Each number is 500 + 50 x the weight over its row's rms, rounded and kept within 0 to 999. Layers, rows and columns count from 0. Numbers have three digits each. The size before them is the row's rms in percent of the matrix's.

# up: layer 13 MLP up, 3584x448, rms 0.0849, rows 1613-1624, columns 336-447
# down: layer 13 MLP down (transposed), 3584x448, rms 0.0453, rows 1613-1624, columns 336-447
up1613 099:598501485500497483476429455484404529491483450530490508540607434556522478551535541595427462523468456491524549480487554470357501474477509508489588452494531457548546438406543515532486491569469505383503451459623465373521540389486524520501465501554553511416519531512452548466453473474582480404549512402583542554519480443502483546514443509458
down1613 099:424494460513596522444577563561523446578466493611553525524533446520436430602507535546540551554537496551528398443445571585401511485512415523474427491478418494486441539468507458446516559516581574518514472506580564498479561496534529506459505543427485482591501489477467416512528499532442499463457416524509568555530466526456560480415464502411
up1614 117:504434603481508529569381410475539443563525487523455500501506466407536397514528455495458498536467416473530481481459538452451503463502521475573460427581576527495544501527375532492539593503496597555456394521524461547523456571460530552526463500490481517507487503592449536466445346488543462479514515455475377503609480520562501449473508519477
down1614 125:454482430606516536578530565544473550464505473500460444465486429335525462480530599503495486533498589594476437620534451501447483576451524470511516552436543464400475554544539442551554559444575477447584477512488467389460556514477442491416573514451488433450520557457474497489437551542545489532610433498522523444488547464488536514531466397500
up1615 086:501536426439555508516531474488475539473477462529604541466536432466498445462587578513523479448431480577581472527547480527552509396428443547510603512552480536495505571527570487494504547492456537480577457500430501438520491502541399583463610515442549458504502578455502510538537559547475504505489539441472457502614514459432568451577462512540
down1615 081:543553503475475551543513459476545504576456503571506540505521496484516473475499438493464588489506474557504474543526472509522522536495489450471540574527526485535491612577480539520473460455419466444533519455427513547497466432584557581448559492629442469507478543489470489447490518512533581478425499476529540593509571514441514393496584496547
up1616 083:415572460458519525501444468506438448608515563507553450476512456476553539512511459586564465604607556451540430551399562466506528538530534566525444468509510518473485517452531594502544450483515496473515424532446453496468429540447494551460446517509474467479493526527505512644499480542596531441495475506496427449516418468566541529420546502480
down1616 086:511498548586480466381400541540409491511490417498471582544570529551634525441568463423439600561462579556446528528538519501477474483443493595517429555520549508592512401478439513531565478494536487544508533493579432520402532483406539476513532500566534430535489465509590537504485531524524502519482564562462585443582582502562500583454441438440
up1617 103:488508449496570532427454409528458304478550461452584439522591510496454448591497511511401472497526470430437436580464489458505546530520512450559467540506478486516521514457350548453504478532445478559431514555489557476484525572461457537574492469509509500438398549414521619536625554469504499493488383478445435510474457478546523466513424449518
down1617 106:560436545472543478578535549489487572527480430522524479445501481479517515513507505488508502579531432513490525435544529526567472505414500360531528494514540543500555505521440483464478550459486446475521493526498587583513567422540556484432487529517516535527570493472558531563467583519539452496573478503602520488526505504483481458504495457515
up1618 112:452515474514474457503536516489515433426517533592554431571424506560557558553509481553545435540555503490505547515495494503493570554561580529495527510521531527462441473450480440479568488506466409501395582549501571556501520471599542547522495483532474479404647515528558537488467449538478554481529544508481541516519549491494492488364540472409
down1618 113:493550463541406458474515460503563555399488427492422516496522476450492512538367542565527468453494520599532432475507501484533512577482509446604490396542545475395459450565544567506545475519595509399524530520423469529551524571525577490539418482486451537422461503505435483587439450588467583532431469574461506573541479550429429542487562517511
up1619 085:546516523479466508527544458490454467424445449498513542561596492545482472458508552484619459594495460507495469426531491498505473382470455530521436349519533537529481528553486485395537485527494439413511494489515550474597482532489622422503565465554514384514453482487555497411548429552461538553484412443548541508487424480454507551484508567483
down1619 080:420458618483537581550488430467437496426500513518475519506512452600511515528555527486428456536486445515440554538574422439508556541554457588460589490539560526566495457467479555464442517390537447581550535424500506433469494595444444470507493468526482447522383535486569483517532433513513495474496479520460549532528516521519483529656537509483
up1620 106:542438583464540544593474584439512455524530472503493440467391507516541494542482511499463472505472486536504438538451518569539508538432530467473482580497495497462518523544524491475564503465408526542444527443521526445429608447540552479490513533519516516469479469471477425475435524460510448563453515431501478526519545490612537604532530495489
down1620 116:519454487455439621459491468535474502492522525504558519495473544531465410512594450432502456467594489576487476489447528404524457512579483404485543496436520530480447474463506495508512414540527506556484540458522510493537382467495480577401444419551448507479513510450446464418591442497448514536515484495577473541464505549406457498496434476465
up1621 092:463472440452543442570468527465491601445611478643557478559476560453452567504547536489397461413467487529508468550538567565522501465617519445529527526527513558492550619512507550516469524546550514459610502542505540542411456453559478532509509501511534451524447593527568490568539442542486485523449552564479363533564396494597529598587421560472
down1621 088:484529450452467542513568549426517530495501439484503556514480496555522588415445515507497489520462484522528505492511523504488399558546527446532518503449450496495504514536408454470417570523444496465453434521514510511517556478590496411506422559555428532597498506507527535428467491559502482508556537551443543405502405404498512412536562480468
up1622 110:564492449467462431555432569537490526472490492488466471563602558449472474513518449529414406444458413456466560500497451531500460506418498484541485542507428457403541463493488504438536475427528495545554498456493476564491505503475633543515433547475527421400463451480471564538548509466500504477529411453432503527561554489547453498488481398471
down1622 103:504445640533504505595563542522467499530465508494484523530635576488435535498465545507504475613435496475430634518448524563545519524543590482486512499483545525529455544527549574449503525465548470487548473460558530531491534500374525489453443526546502591463418483552534536550597430481458387537489553457478524408518542452514518381576522492634
up1623 086:593525484619493482449494503600461560525510516430471385456474533501496388556616603546460506487515520404465428538525504556521516425511397496530442480486423492524531513503494478570458548539471450511468519563422479487463431486592490517631483463566515504487507527475485475487465513502483431529480491558487469422471548433550511400526457468529
down1623 087:472474488530502432495602434364530497480474434555586431454471530469544462509423614508435536492535411555527498508554425493480473577471554448457479429521494487507433519456450516552494527511495541481519526511535507578464569464446555465422445619522485527502479402381501533576578509458495537500448551485510536438481538521697553491507518530426
up1624 056:388465582559559566471532483520538507570500442604452611469516396560515411528491520547453495533533482456443559449451506462533469494434469508517551483424566477560520434509472458494489560548570446464449575491513616484492507507454480584493525443609551487567502526567542529421509575551550556470542573525450493406507460491513467530583386489529
down1624 054:398426489483539505525520444428546514461519458553521487528440493415498478478530492557587415522477522539481475534504519516502463516506547504473487531389467405490504433451562458438474497560485624495534371441443592452520505432595491422492503569490465478524390455472550523539483554451584523509492465534562503492464521527457667434542442498500